From a checkpoint of a small transformer trained on Wikipedia: vocabulary 16384, rotary positions.
Each number is 500 + 25 x the weight over its row's rms, rounded and kept within 0 to 999. Layers, rows and columns count from 0. Numbers have three digits each. The size before them is the row's rms in percent of the matrix's.

# layer 10 MLP up, 1536x384, rms 0.0444, rows 487-593, columns 64-127
103:516525484516466552482493486508501498528558513533509460500463503480459503463486500526458526508499469508487471463492511483488534508498542536468488459521492514488502479485487465465540509513451494
098:519538459558506503514520486458481506478520478490494483515430520484493561520495525515457476499503496515505512506545463503469492515481522449452452524513476525512494496489494525519477496483440471
104:532482509500499468470505489466529477507481508547538510489459510538500528496525476496534512535542486494480466519512480539550524471517521520495473472463470481500494460497505500486522512447475475
095:534502513507543473504497517523536513492508499511509469543491545510476519460444520488530505458484527492508484516506479526501516483530459459530498488484484492462503488496533500542496523535508530
098:509487496506508550486486456470536499530515519517513504531513543483499497495469510474489510525494515492524479552491498525533541509513493483529483465524502514492480497475497515495530564475503462
099:511494507505530477523551520523484532502492496531506520477468514485508545524539487514512492530481526472524484497497486506535495512560527511503489480477523528481521512479496503491488486502498478
100:519506490504513491530511485478529506496491516582503517495471530514497515519523536524496485527498494477514490503500477487480471562508511488488494509508510541526515479518534460508515494530510474
106:475456523484497455541506455513523510455534488470462442500558447505518528499510508541536529477493485488489471515548505520510501468540461471469473504468508522486503517507491500530509507543529470
101:486495490522486483504519462479492497522472495528484488460459481501498485486540503502531498535503527502498492466479513493450508490460460485443469496515501466508536488516457525521512537500473532
098:520489502466517510488468511505475496518500485526482492492509494536520497497463491516469509513482463546543498488471497495493542466495506505486492508520500520497468462542486486486510499507489509
096:484511478497479560505506474498461475472484500461514484512481545518505523456551497491486546487477487483503530505507493522459520490533542490527511481524485491470454463468528492471511525505526474
096:540548473539477516529528483490486518484501527527514477493464528489522490518535509514479485465469505518512483478510508510521464552542517495491473508479512519462488474478487495505505512512478490
097:488495534504521510512514467553506506471478519530483467501494540507495515534455549535497474519506513498504460505510492494541521471513495474491549548534511493509519458474540486483500523489505476
096:505522520501521524500472522516551478466542444514529469530492502524494508537484491524580498466469494494503491477524481500482510474532486509451543473519511494501514496489517477455491545492471462
098:499485491524487497524522491505508485480475483527500499477477538530464538558484497504514514466472537491522514547526484512485529541462485500502528517440494525473497496474484500509501471513481507
105:547528533501539523488500501520541514527501478518457509478477497505480547529539508487509546447486464494520496424523501491465467518492485497490530497487542516502509470536486492526508478482503511
103:496501549534470492498504485473502481500520528502480467524499484539476526488500503518513489504478501497482506520503517477525505526534498488500501492467475560470515509494523512517508557437506455
104:496519517559518489501496498520494459525501461452543495523524495503494485515488502510512505522429528457501484507483465527503503550506474511456503481496529477464490486465533519533510528514523478
097:550528520495492521513469506531469533508486476547503494467486498509462507521495525527508488518499520507531473491538492468482546487490528514461533535512486501536518507550494520534499518529473486
091:525480483565515501523520475541461464489472469488515490520441520477450503528428476504480490531465494489493470515512478501425469479505470515472517497505508524543491510492519533497494513506514506
094:510517481494483461487465517499521478482519514485507554480532514462554496499523507474536486502494484509498510513465480539516476481515483526535505492516476513511509488456523480469487482511486495
096:477447519500553506484507493493480488461480515542539509523488460515461472500500520495509517479477512491451473480495504492566504480491458511513509496496478524483459456475529492518473523499513466
089:515487504548495503501514449491481489484501456490514497483476500535452514488488502490503552485545481477525512478545503497499494485513488469498491516490504510468481526495488487473508505493476513
097:497512537510529528494508494490523523505502541507512514521509525503466495514499533472498531537472466465498514484547499554509490512536511489539476553469525534496498513497468549497544488474495505
101:515514484526500507493541516510467502523521544449492514520450459555492506542455512499508514460483479456503511507477451511497596536469480484477514506536461486502511471463521505496505471497502517
102:538517498512519557513518500462469507518511452539508493497522474477479502506506516506504507447504524463489476509496465475507523521524540520467514445544499478443455493529521485459563515514474469
108:492550502535477465480543522433498492511507492537473529510517467545518472497507543517514513509514497495482494506466511499495551509458493484459457481509512501475453467458514503490556501485507444
106:542499490490485511513505519507515469479499472471498472533502503464492494514509503539525529515518554489504459489483469480475528457484498515475534496522543472530501474486460533534509465482493474
101:489460477508482534517537477468501475498477496538513474491480497494494483517502509542491502500519519489483531511503478522466527516530502503490502484503487549529474511526540484489526514502509502
095:538537539498488483500457533483475463493502482498546533492501514512491480478501485497508524522509501511493534525458506492505506526468470512509517516508507510476565462483512521491530500485465516
102:486518489493474510472473457457483476491509532477557507519533536530502530497487494521559535472529499509535488508496515479519516463489512480486508500527497510490504527530508551513546486471497512
098:522521474473531479515522481530464487468536532482528557496485487481528522516505526508505526493443530494549524497527479468516527528501461505501491487519497528526488533525502529490517471493558500
097:526511501484531527494517468513521485445492514491495524515512532515472494480525443517502524473482494530483504542502484514480482484438530505468536534511485465500504553515495506477488491496482504
103:547549464520559475516461508511517535488484516468510491487462496536471496521528497483482519517509502531518508506539476508532491501553503516502537510500493488485497461490525493532508530447518493
096:520522498525534502518525552485479468530486484512523504474519536509494480515470502540514507522496523502471509524500502514530511528489510475493490485521511501509488495513509518500450464525496518
097:499534486533495504511505494480527483492528503495505498515475492520426502560492546545455566511492527432551519515521492513518514528470517463509541478518450552463503473511508498491494520467502521
101:497477460481450467542504489454500492523492517509508493499487501516467526497524487522508489467515530482485485484514530505514535542529512527442513483476478498499534533470506488497507523548457478
089:483511512507481536530466446488533512478530522504578494475509491505457468475482549509486518489462474508493484456499502481488493528522482511490469465509507535511489483495518495480530509503537468
099:527498516547451511536515518484514456480520480499501526497525469548508511520489476541493539471484546482484473484460497462497511497505511546482522509531490526516515527519496516483503511464488504
094:526553521496515519539506508446524508482480536508518475520478490521449505558468538474461565473480461498480498503489499548517478509527499511477519496488520465502492538529546502459509519476525456
098:528538531506500496490570482443518507471496493520505467524488505543524499519548519492533493490482501499523488547497461513501478531485510488434451492485517515504471480455506528478517547464547472
090:509533505507511511511509484525560501500505524500485467561467530526491532488507462518514512481501500499520515490510509497501490523488536477469466505496512505528479508500501488540514475510497449
103:523534467497512516471524509503466473518527517496513536500497474508516517522469470513516528471480479506511497511512470479481497512503549561509502464497518519540459479456561478536476506530478480
098:511528512482513479555503497536498515493498509490465516463471464497494487541491515521505504519453495485499478517476539443446477562530506490474531527487483518525489512530504506502487518493495495
107:494492489503525470495542487476543482515518470491523506492503473495511487498486518531512512513535503479520482486521483495476494479504491508504471501563461505463492468482526492525533543516458509
099:541499513528519501490473509488486458537529516495487481521423510504507558506482504474471497495498457530480497492501512507488505561506498478500488550527484482535514524471511527478526469476502486
107:518503477558519462482487536483491463540517504544470477540501485523493498519501527509506518477555449501493491499553489492462547471546523453505523458516509488503534445484488521515499488500515476
101:513495540475532503499531469509494500536495483532478520548480485544517511507509469494536495530499506469502450555508491508509494503551501542505484507510474517492488453478479509472539499494492503
106:531526492529514468451509512464507536498493499536469526520474465532533487487513477483477503478513514567520518485497484529491503499493524506531504512470475538496506514549473539497517482516474539
099:521523435569498492503503489519521529470479530484488505475493487545477521517476493521493483490525484489445507496533508502477485519479446501506478488490492532531541539526477484487544522488517481
100:527483490479514464498466524508497512442530526471493443525501514509507553514459526516500470479445509471502521534428509493512498505507515458509459532536469514472472502475501528481466530519502485
101:532507527518487499490493518489505498463504511503505455524453507487446495522490480556494511460467546483452507524498495487485457470501499537484525487500505466509512488579470496493523521530477516
097:502544529564482540483528506491505481502496522537436483505513448518517493486517551523491502488495460501464543527527491533499481465544514520498480492499557533480483516521500540498525519477487449
096:550524505478494520523495482468501514502494521476518470519511467498493460542503462544519494535505491478478464485477513470468460455509527505489482487479521493501444480506511512506564531507486471
099:502510506447503512496518509516503509532529534498527523484457495526516493512480498523494534483478494501492503526530468524494529520521510519499457519492530469444459509454537499473484496511463455
103:484519544525522472502504469559551510485504508513489470515471507502506509554517524547509498534500503498491475523468471534499514445502478511482478503477481515536495517459509498455501442479507496
094:520502523513490526518536492493515497473489502488467495465464475512435500562534489567514499475511513504455509480511467508503529457513484522519542446515517516513470489488481514498521524492496476
101:479469496495486508478501446489523493508501525502493458476522497572449536459521514552495505479535498495506532505509473508499529542525510465499479498513460562494521532512502489474495473511517531
099:525516529484448508518468499512524512534462452459470500513525460477511475502475500493472570468468496486540499486500486542530506581480510464498498485490474469484499555486546509474539464487449508
096:520491513490503500515467474521489499502452508521457483505515473464480503519489519483510539512491546543478513559490506553507507504474465510534479539506484501522493485484532490505510523456477494
105:528505520485514551496503503510508503492497502486526537503487490482478520495486504491496537530510501506493505497510498481515518508510504503443532468496477537513506486461555491444472514504517490
103:520518524459501487535521492507497478475527499561524520501521490490469535499548508502503522555441538456484457495517491516482488507490507502494493477477458501461519467470474525521493472484493478
102:478509521523477508494487474493527470512494469512568509515523462487478458464435499486501521489476441504525515498533462498474533500479484478491495462542514505479471543520456484451530525523500489
105:478486504466463480504530508475489484546531548490480504535509467522504450493503546496533513497543532505480495469480504517513498491536481494524512458456458519530546465507514519494534457506521536
098:529476494499479480481489506509475476478512480510506486553481518518529531521477499492478515506512530520497481498473500525501492522484537478525458520525502493493497466484516493516485468501512521
102:507500485514483494498488501529490508482497493500462523537525513507502490518493529518458515516539461514475536519496508531496532542481517524495473518499533494459520553480499507537519509513437491
100:538476523522482432529493521493480517513490496498517530506510491520496515503480528499523475448511508448489496511484535494464501552501469490502494484464497540511534465479488516455434490484516500
106:513495484476529500537506482483497521470515479518501475478473518554483559494502531518503508517524518487479523504501498506512498486449496498483488489473486511513471507472532543502488498516462470
100:527492483539496493506462487477495528482493470530458470497506502536518481521470479527477508447494502524487468503544460473532500530503515518495494439502499546530509475525506476504529473477465509
096:525508475517473515491490452506511484458490477563569496514515472535524502516462491483505480464493509518510505464491423519517488509509482501508472516508540528520486478467506477467532497481521495
105:529494540506520470493528492499484484448504480444516469490500517516536513539523470487504522446484446471508474545489449524513497484502521520517484504521524548450497549456480512483511488510513526
100:562509500525516495480447462512510491509523472522499512490514498546525504512513478543517539522484513512466532490473500506441464528510509530498500529471474511501480502546482463488502494449511488
095:522514511495517485490521478529514539480523510524489499501520498498454462515493453511482544501509499479457491491547477483487519496507486473495528472502517523530481496469521511488509503504496517
096:535535564527461450474483511494528535514564531490508536533491502504480517508476536493511506513473452468511483475478515529503514463509554485498511476494497530499462508486503497487504544480508481
099:472501482482485512481471508469474503457467508463515464478445516555498509483474547476496509515505458498514518500497525538518460477527503545496481486523494512518505530479502495452496539458453473
096:500494521525515482481516511487535564488515443545504450512466512493487574471474467491487522486491489510505467504538509546504520522521467493482505508464491526467514499474494496458492501517470463
100:518521473483429493496477535531473504484527463485496494520514495497494527518512539485497514477460506516482455483474509511484491509490529525506535484502484508492516484531525462483490495493429495
102:555517506540521519526510519488514460509502460526497472531502498507528488512530516541514534486523490495466482497488528479539538510482499507532505476479462472516476494505506507484549529563527506
093:518501518515453506512497503475487524513484481528538487494476501497524523462495508517502487497502498517498464533510468470465512515504514523493503527540501544512521483514542505502506557523474529
102:532508519507536526538527453484491536485469483527497511523487460530488500561441496529504503463526509483505525495469505543471476511515528501519516538516512525537503515518537484501502519476502519
101:517527495502512500540494493488496443460502537468502506577517484540495502525468451522478475511550488482506471520511493464530455509521515518503506503512449552520514480489520501540531499485497520
103:523478516554502499489460466514498480496509444498490479503522508504502528497511485521550502469468509511491535482504476498472526560512497516493523485501484527485480478476487524470545493477488520
100:491537486525471479525500482481493486525480525496528510517528492476470482445504497482503506477489514492506523471548518513502543506493528498483473453523489486470486503498509489510486495498474499
099:484501521518476486462497512476461506478506493495485501528472507487499505476488501505526519521496488501556516536492506551486508494503509486544497499506498544463524473492545492496532465513456524
103:517526469514539460506517493490454500472508473520481486482502566471480468515511501499521501506535549502523495519513498516466534543479541526494475526391510534512495483513524488479468530495509490
096:516518531523532516537459493501460453504504526547516509550504528508512498548558487511505522449542455490491482476505476505492525522470536526457512535501448532506513526500502479467495569471502483
097:506495503473458568480509488525541497542482482498480465508500472516475491480507509528500499517485469524534485488507455473465505477460491515478492454516526467524445498524481539493516476478501465
100:545522520514510494477493546528450469514453473488502475474460513501529499523482536503495468508509454463499479507518488463486520520503521507477537503517517505487503459456494497475497543469468486
112:538528455489519522523509505529454495485492490507519501531507504521503496526519504540503521508549487510484486494514441515501464533494529490466522504505506489514510472518491521518492498448495483
106:499494535569507521511518489538503523485524531518474548534449495540512489480520507501513494466472482519446533541526493530461471536510533469506525443529486487497490490434523510507499508512538431
102:521524523493495500536502466483502493473485478496492510549474479504493501488486487518501472461501519476538451517464461520521489490527537484460504481517461479508497493441503531482523486517492479
092:475489484460516466533520501532461528500490477540490503504447463497515488500527496509510524485511527493479490528521519497506512503503497475535481551517537481502478506509511516500494526507515494
096:486525486509502507500491516486471483472491481494482450525474488523485523543539474503482548487529426534478503479477524495520523520502493516473512525467536515493455495513527448533478505504450500
099:536491481513502511514517489535527495469560444543495483487490475471472496472487545493448539516450519512481474501478506504472520496528549511493492516522480532499515461507543461499488536491506504
102:509519475493515473535528487515545487477564535450494540527459503530503557508546477521500484501500551503471481531487494495502505535519550486506493483477478505471507483465481532481534512502572515
097:499546526484540532532505495502476540517501513504484539513538516485489485499518508499535492508453475519512536469458499510474523469510485515526516508523518498449514465492529482508505505458464475
106:526523503520503570491506508488491468488485479502469447429504451519482454482495508536525522460469486477485521477507477515432497500486537525510554467502474495511505491518466478432555512517495505
104:466528499501469491511509449478447483499526485476490510455522524501479482508532487487502510546484505462513481481503470543504506471514522489513521476458526499489438516518513458492517502509539552
093:530473450529533485492494462497518506500548535476510517504496525507499558539493486530452556462459485499496477531517476520538554497522527499511525539521488484564538471507557517528525492504512502
101:517488520487464492506513444507522498517492487498526509460495486462484523518516442483498513542495538476510542514506491482492526469505471464432532514509476452489522463469465511502512438503499453
100:448510491551449533506453485475509515480491475512500452458494482521507484541528502522524531478462494459500466513540511484473515508498480550484500472536469508495505511515534495493499491528507498
103:507485519553475476513488509492501482499517474500542478526485477484542525452509514521539472474505502438448480494514520485519501524531490477520509500511496517495499501515525524482485480528543524
113:531506476493486500449511492518499491492500478470529504497498505517451535527518498514503520504472541521528512483522472558502495544520504467489464474522520498474491487514507450484536500524495501
103:522537470488522543538459491482491469508540494475500459571471495512446497508510485498457515463516522450508508513513491487511478536535513475454508523527473571499509514487513498522463509466473504
102:524476516497545486536471492484547516522519525495520484486513461523501516529501456507516497472481525482516512523560479496551543551524508488492460457499502475500484522505472488474508498476536515
101:515466545545465501471502521497484481511491511542487515444509493481497494487493507504516483536511502506499495560507468490505511503497525511503472504490509476527484475489480425501499490501463461
099:493537494499541499490511479474501488455515504499482495515467517549503483485492497509478515515500541503494528511546499512483556503453533463529532499486485541427460454490488468481479489509464528
# layer 10 MLP down (transposed), 1536x384, rms 0.0376, rows 487-593, columns 64-127
106:513494562516507499528508480517463468487519476497466508523503496532470480488484455514455507483467473466526514513544512472486497520521475502521517515504532461487480467512494496468481502505508488
102:502506506521510496518475519508488505518527517514506475495474480499502494511486483513507461511499495390455496501489519466518497536502491510464489512509490460519504496507474475507492492500470498
112:494503465493506499538545498478478513553457515516534494494522505526495473494507513555477514545522516466535512501544497520495451467478483488540518473501519514520519468508483494503494496463446476
097:517480505509490523475482496489496543489496510546491521468509458461499486518511502511509489505499548470496502470508511514483503485484505519505534467531477483502467511488499501490533488475496515
100:528498509473493469533518498491508490509496481507465482492532481529465457500532496496461445523482472474514537479533519459484499484518526465497518466522580498481531546545434470482493448516471515
101:468530489497540552482469492492486495514477502502518477496464487503482477514506502514464525488505565467487571491486490513460485550511474548461468528506543481521517541543506501478536485544539504
092:532537497511491507506481522517527522488492544535479482514464523475506502480461503523474460472459479451501486452485483516503506562512493514496514486497502454502528528491446480500537493502486541
108:510563469545470542502483534529492499471493499473511532553517500483492478515491507511527480510530484455477498523500465499495485525457514558511546527503523462527465464524501518486513484527509480
105:469507524457476509513463501514493570463474495469514481491485442523496453490491513494508480517491546544496488511488486472541504485424514480453491480531428499492503478538469506465480529480471491
093:517466495529513496498491444518506472461524440491526476529479480508504502510537497508546484498537520460493519497536500478545478535457545505495496490500511504520553509473440565499479517484488477
096:525500527505519513484529500486510502481514534570491510455500459496513505496500524490474525513491492460514525504485488480539498474528474492486476484464518471474538522520511454495499497466454471
096:554512522446495500490511483442469462514509534509535533507534521564514537511516483474460508501482498480497491474507540471537515465493447499493472492448502491477492550504517524538530529495462468
094:495505481499519527512492520528500519500470489522484524500548477534508477475519519507521513514479523471484496517500518473521507449522514491542510454494492503498461482501477502546484488494492484
107:500497486503495480471514485504490475511510528516510510517471457509438492548494507532507517513460509471469502496516497500535464525525475488539479479477462515525493528497467524517554493522504522
096:473494505453522488492483496498506491485575521529543511490506474486494480466433466495520478487496514487502511541508537498517483481476481462475550499495496532501500473468453517512497482536470499
112:462495506507501537488507487515507514504483512497549494514506461499476458489484525501481465514511558496546502459497504534512500499538503472465507488513494491528526452513523498510500482480510516
098:488532509519477482537484554474491503501477508506499481484491506479476444446497466520524506530534526485511503496490499468509480443520567515508524461475493463500542493474512492498485522531518503
099:508489473470503466482486473490462521485501527510515513474476481504492512485510489455539527446495487482471508475525524506519492524543486509465591481549512487500504509511453493508500492486487520
090:528487507540501485478556429516486507460480592533471518509476477449465462506519501482498498461519469502525503480522489502548526468496532466498506451521530474480509474526484475491504500497519489
085:504508511494505484531481486529475494482487498522499528507517497457510486484490486522514497519512476475467493475525503507515533532518499497482539493473504502479470495511504506504495512469465490
092:502518450443485476506496471504516516506497500502453462504513503528526510483521506534483466477487494521468451527508479455535523492495510498469505507466504506477486494498521534515502499547504528
102:475530549467468496508529516476518493507464481484495540435495484506503465510511537506473496448503463418530484492520479511514498482486511472517509486496503457501509514500490491517508494501470499
098:472481486497546533495478487461488498484470476500531516498529516512428507480484516537515452461511526455481488472477509474493499516475487503503513527499505499528480521498488479504540523515522536
105:521514521498496514515448516503515503523503467487497458539464449524537504504507500515492489540524558473512530434503505485542513507456510517473499502487524484509519479515462482483512503510470510
100:498497484476520533520508491470507519526523512513500517483517528505476459487503475507487514531507505458492472471523475488478473449529524465534519515476453529518481470494519520498480523499532496
100:459469531506490495509487498515492462498425495496488471526478536478487515515447514527492493530510489513534497476489496513465504527511513455494517525480501489511521509510488490499513471501457508
096:514477478483514488522509477510564504486540513493551466528489535501525525496529507454502467537488482522461500447500507537521532478501505539535519480534475508499494481512513517568501497487509500
108:553510499528484522453547517510482526465478489468497540555485512517488457467510501451473493483541531510492487560506491490484480521519542496514513531502474478450461477498515512518460511505510448
110:513495516508433503469516525463473465522501475552491484453484514489494491471476507457569465505508499523498515510503536527529499516449494488496488485522454458506490549512520448533512491527461451
095:500522547526465498490486484506493464519494453492516475541496504479513510487480524509525502468498486489514495482562500518479471482515469497521491444500431513493511495507535485507490537512505499
094:516504548512522495528562523524510521471483516506527485514474450546507515455529501501522501481508489496509532462492474473523469508496480449483472505451476495442519497507499494496501490466533511
092:493508467495491486467486497485518521530532460563487542470502527495548506497512485506482510494508499535526473528513522501521475541532499514490524489504488495484510490502487507506491490530545506
097:462469473514473489501473506491463530497556489507472470461506482490507471491525500526493539472532507522460502465506498458506518553508489525488509465480502522536516481557461461513507452510499538
094:472500479506530513491498495501504493493493515489512513569529513473506511499497547474519480496477506507521498489508470501475507503452493526538482487476486464461506488517509497491494483491514520
097:538504549483480497533505482474503512496489551497532504530513485492475469498544476484478535490502469514499467511495488520463537497537474496492473468489481495484519543501491494484528515492543513
100:514477481459508501470529523524480516547458482482487498461499507496499521493516508539473484499527480543508495492484490507489534475482440482523512500536556472540504485486457472493468505540502474
107:476496487510492520454501502512478501462503514515492486537486500542499467492495487481531481512529520506511513460499503440461482518480508533535452464483523511505429522497544487524520450494540526
108:510501483503537480518496510459489492500493478475468533523473524505503485486512480496473479502527504454519506518511552490502503500508501505489507498533529506512504548508515508514506497517476523
094:519483487488511504472484496456499471492508518488507520496516481490511446525517475515488477546537499465500510470463550473537520486514509495527464517506497506461480471518475457490470510488506508
093:481499541470467518498488532490489519540476489484474515466494505462483468483493495506477488493510518481551507510503500481481513496506449532476524493498487455481494480506467524466495490504580516
106:498488541503477493513484494491517543497516516472526512503527471507451464481491462515484406470466449495515515495474489492475523508498498519536502509499550468494471515519464520517491486494503499
087:513503504492514493523483462494485487468499513517543498492507505480504510496499473504463464500521494448499500503490475499493487505481491522482486517522516499520483485523509499519481492477499506
106:551485521502482490535473470507538491487518507502491493446508456493491505418535505504500515497513537494533485485547503510530525497425482459517507540513505493497517503531468500487494481510499492
096:510499485508487526475449463543520490474518505497508498486475516487500486501514494503521513470514499494538462553476521520531490501486499494487558515522467501450493516523539504537530544464461475
102:514521495468502471477477527496531519470497479522519490506515523536480500492478457535469501539518482523477570535534495475479467465536517491505509464530505491541519503470490496481521458462510509
095:469492515509513489503508488506490485507503515524508506504499501514492483509481473498508433506495501418479499468494557456493503520510481537502506499507482487507510482510483504523489476489487495
103:543497514484500508482484519498474511521505496485497516497500494494472507508508509510495503498487514586510501526473481526493514500469525516502510497516520511493511493487515509486484474449507473
096:499491537518457523517473507464483518514472535486520473489532535487550518527467485492506518489531474544503534490525485511461521491528506470515459463448471491514516501516503513509523499465490553
114:496501512484487543469467534457545508508509510470479519527477495502459420535498454525501495504489513556554481481512506452509464551514525467462477478474498481504489480486493511528473532567488475
100:536506492509535510488509499441526520455501556488451476487476479480504524458525499496510460534507520484539505502457512528506543492489463507490491481513495463446486482513529496524488493494508537
106:508467510523483537515482515431496494531460464517515522467555495511492469512524456537501526535516515451501492511540478547497495509465486534477479501464540452511483512485525491507541517472427495
101:474497557464502461521521497501447485484483486489484546455488482479480495527526508528516504498481452502454487497504511509523535505493478499527531493527492531540472550504518500517503503533445490
093:495482495454469497496499507503507505474541470530510508515511478457562475497490481457512453501513491524533474470556506467519534478465503511504527546493520516464469485503506467480525500516497509
108:474490501493477480509493523492514504534486462476525516487505536555507529496487522451509510458507516534470495534522488439462508502480515521489505498519473473486505508496485481489454474463523487
092:475515472484513542498536539499499488492515531529519517461502487489508481499450481484491544508498472525470517489475523488490463511505477451526508555509527501506480477466511516485463492480454467
095:523499505538495501510495480579491488540526505495477484509522464461509515506508513490505505549507508521513490525508507527439507497500484484490511536522529498510518477512495457481481484462419539
090:505496517473547507489463477467469484498489510504561516505519448484489482467538496474494530485484506511504460451519467531463428479528506484532525552489496518467479536544515473511523456510489519
105:511501516508496507490457516537486490517538472515501493539474533480464474524497464506537488496487525466506444501515492479443515488508520528554492515522488451499504502573472503513553485472491485
095:481474536457484511497496461522534495469553475463459472562491507517475463488482521539464516516513533494489467499465499486485452512487508533536523470484504530544489487449546479535471488495495488
094:470482500501545492523531501502500503493531526518557490503525477526529507455523518473529504536464472527518511493496513506490544498468490507524531510496546502504487520491487525490457507500556498
101:523512494460528498497510531539514458458460474513503483500501529466554498502515494494454474501486500510499513558535484475506483489460506552472493506502542478469485519557512552546503484536554531
098:499534499488460421551532468533488496560473499481503519526452517510481450457516465492495506532513481460506498506543494468503513515531491473532500465535505518488528482469471491474481474496477501
116:517502471518517487544468519511517548522489511503488495484518549489446512492538485496470501468526519418491514476531474463538500503523515496481486467465494514500507486497503510535474498508483506
100:534510545517470455490496500516499482501511510504500488454528505474522496511458532475489497528503503487502489512509494524484481450532543507507466512492515453487474501498477490484524544466495508
097:549495544487520525508497464506532520509469474536487529470491501494525532556473490489498503517478507480532536500539524498500472452489452478496473492492518518530491504511491515515510478476517505
095:472507507467523520495480485483519479484506488512463494479493474488503518515501468462537471540469442499521510453522507476519532512509483531473512476492461516487488433475531515455484473475548523
099:486507478535527568486529495513509460490497519511508487452562474524470481516516505494493530486492487492517538511550491511489542464548486523479467467466502470495457488555477471486573494499495463
100:502492517488417510491454509474512501461486510502527519542494499491490472495455503526504466493508492514556468459496501521493486551483507504504464512457483499514515503478465497540481485508540493
100:468520496474498518501539539497456490509476500507485500507529514495507472476547497541501535510500481502536505507499501523488477459497531484476508496490550475502467517544499518523509460512455487
110:498478487518506481487522515518468490526500506483465517481510482501457520478516468503467507469496499500531503508526519500474481502504522512503533478509465500521521490499463482526494461505437520
110:526485452528499459509519506491521484555511541500485521455439477507479490499505470503492472500504530534492563497463526521502488499506498482490498501500486505546490518479537513536499481495502499
111:535509496485496500513506532469499490491494530477489486491502490501465466498516513519540501508473484451504519457505450504482511490467508512471491483496498508506468513496515513519554489511511487
091:451463506482494505500509470469486541495518491472535505485500513497511498467500534470478509538505514565541509475475476532487476492509495498525516510532491507478478535523532485482524513471455456
097:476495473442510491513518534493474490529504469528531563490439477522480524473514457496489495474488505505524512526489500511507487491541511488567509509475491465475495524509490502522519459531473510
111:505537541501509511478506522470495543491497483437511507538538492535498505498482523503462529475489584466487490513479529518524505508476520479524469501493511507483470473523458451570480516469496446
090:487461490488506513470498502530527486496509499506459503463507466497485467502492489464528518464506518521537496500501489475522481536525480446493504514498448527481498534471518499534504487482520519
098:521510514527514452508514521485488479523472513527510481498441482500517478479498446515504480509469530506427523539468525542482517518517525513480515469527493491519483506472479546520494504509495477
095:495468514476555486547444534535475481477502524527539519473481521530527502568460496531492478482510488504496492509499514518476494537536496500499503500533498506509532490515464512497537507528518516
097:541518474496504497498453452506475562491477520487522525501523494485497533503503527533537536487461514461555497480485517470467479508466453512507495524437489488542503456524503498498501479489513534
091:481511464515511509496519515514509504510494521536514512483473532500516467511484523467526526509525454546528485509512547494508484497473494521503505515504493462464485424471512507526508527545521501
096:452511483478463556479482505489498528529451518507511545435481476477489499468478502523535554504505522487497495524455508521497522473505440516500428485472507526481491457478482486483525465520502485
105:551519473483486527487527491492491472502508488501470521478526530476525475520512504499460462514528502488439502526493486482452475481487546487493517492511540472519484466472475487504479488469500500
098:547526555504528473487512538504502497500467493483501497516449466497468535520509502540522496530505510474522451492486499471495464462497515480483498506476525502520548514481526511505498476501501466
110:521494505462517499478495522472522532478461498500495527492465478478490484551508451505478533487518514514514517484506476483510494500499472510445499491501463526508541527485496526485522471502445526
104:499537528492480507508501518470500486494488495487484512473449518485535489467438510481485468513499513512502459473480520485518533468522496462488493534523496472477519492513525492457476487483528537
092:461493501469488472486493498483493512534525484509479523457510467509484477533437468489503505513488520449488491489519506506488484475514472523540523497510473499502527462527479515507486525531487528
098:475445511489496497549490477462473522483504489511517520454524439484462489531508466539491513512560469493529477473573489477515504524516476459504502480524506466524550490522493492511511472484468488
099:532461512489496542477473478517501483497509481492524507531455466529519474520493484486539407468476511439477516474449491479485500496492496527535535508536484524466532486509500566495481528486494532
115:547513494478512509515507562524528488493522488470480511510539465485498526459514540490464559497532478535506529482505497514488464496505501427498510513569538464520500434499484526498495530504497506
098:534496473502503504459525491527499512513489557513494539487502514467483539485489466500488516497507473606555514524520493475502497538527504502514513501506513463487510494493513512503495481483517504
111:496474417507523476484513489540510507520535527525494490505544532506528498527509502487525495530489530468532510541510483519486505471485494504543500500506485510506516502480460476518482488504461543
100:486480523520494494496455481472504477489485552462472515495527545494449525486451475519502478483487512492495527480520506505471520511513510535520504487477508495501538505532487512516513530460440506
091:506498540488480526473528525533490521490506479511471438506497511477456474471543485514500491472521499514504530477490527479493496497492471496489500512519472523524530521526498474494482514512533508
099:549533489482498491432524488477485529506487564473533502505474505484542485477497516442511469537505499501482485480519507514498495502550577509477501479519529464491489527507509521493461486458461482
097:504469460515527539529512512509496483521551507502495536511465501491537496488509505452493450498465491522479488497472513480477501497537486526484501489500475530484490547504476509506487504509514527
101:467493517510524484470515468475467518502472477516505504481444487492456472488536497548491515505531561486478465471487479502493470489501542484498511490510548497491530473507491478496489498541535510
107:483484499507522462494482504509517517457445501545489454522477469450532507496483509526502491509515455510487489494501512513515502494498465474510525460464489522505501460510497510480449475523474488
100:525450509494496513474504516489491505484529493522524505504499514485500519512521498515538478502571453549541504548478520507509523530512480508493507518524534523539489508489520509528431481532508493
084:503522500472508491489483523488480518500498504479451516470503484497498497502471514501498512475508497474493502483516504522531491497492494524508521527503482490540467507481482489481489494455514519
095:512560519504492469509457464493468503496521497494505495461490524490544460522557504467483480528502479470508507502501505500505523497506496471455541477515495467525546522504498484518505553506518490
102:505531555498511489517506524504515477516552511481487496495534502492456460431485483492475471508549486510510525507534502511510452520449508493517510504513528497514488495509511477527517515469480532
103:487538512504483534477502481498469465478485523447500543468495483493506497535468462524553430519515461460514491485499526491461486505495493488527564478477484515521486419496483499467484467476508509
110:501489493526526525509516508527462529471481459511509509496509499477476485521511479520498516512513484469498502491484529529465524471523506518480470526526524455449506476508489477497470456526465449
109:440445524526467500522544495501502523483469508524515513445566499525534559502475550496551500529477485477499472528493476509497533460439471531512462480478479465478489471508497515488551521529506509
096:523439521483513500477507468527461543492477525486509487511546502543478491538486486467498504516475511539539426489435516530523471486464516506530496487501551465503508515452501482507452553536500502
106:490516496484503470487475514488496528480466540473504504492497495478499489478482505497500486472465536489537505513500526502459497480498467489469502503559493487520487479479490527552462523494479523
101:487516520490475491536479550486484483501510495497530524456514545524478535523505468533486531503516505493481466507510525509500460499516523518505525479522481472547463495473491506496454474505496447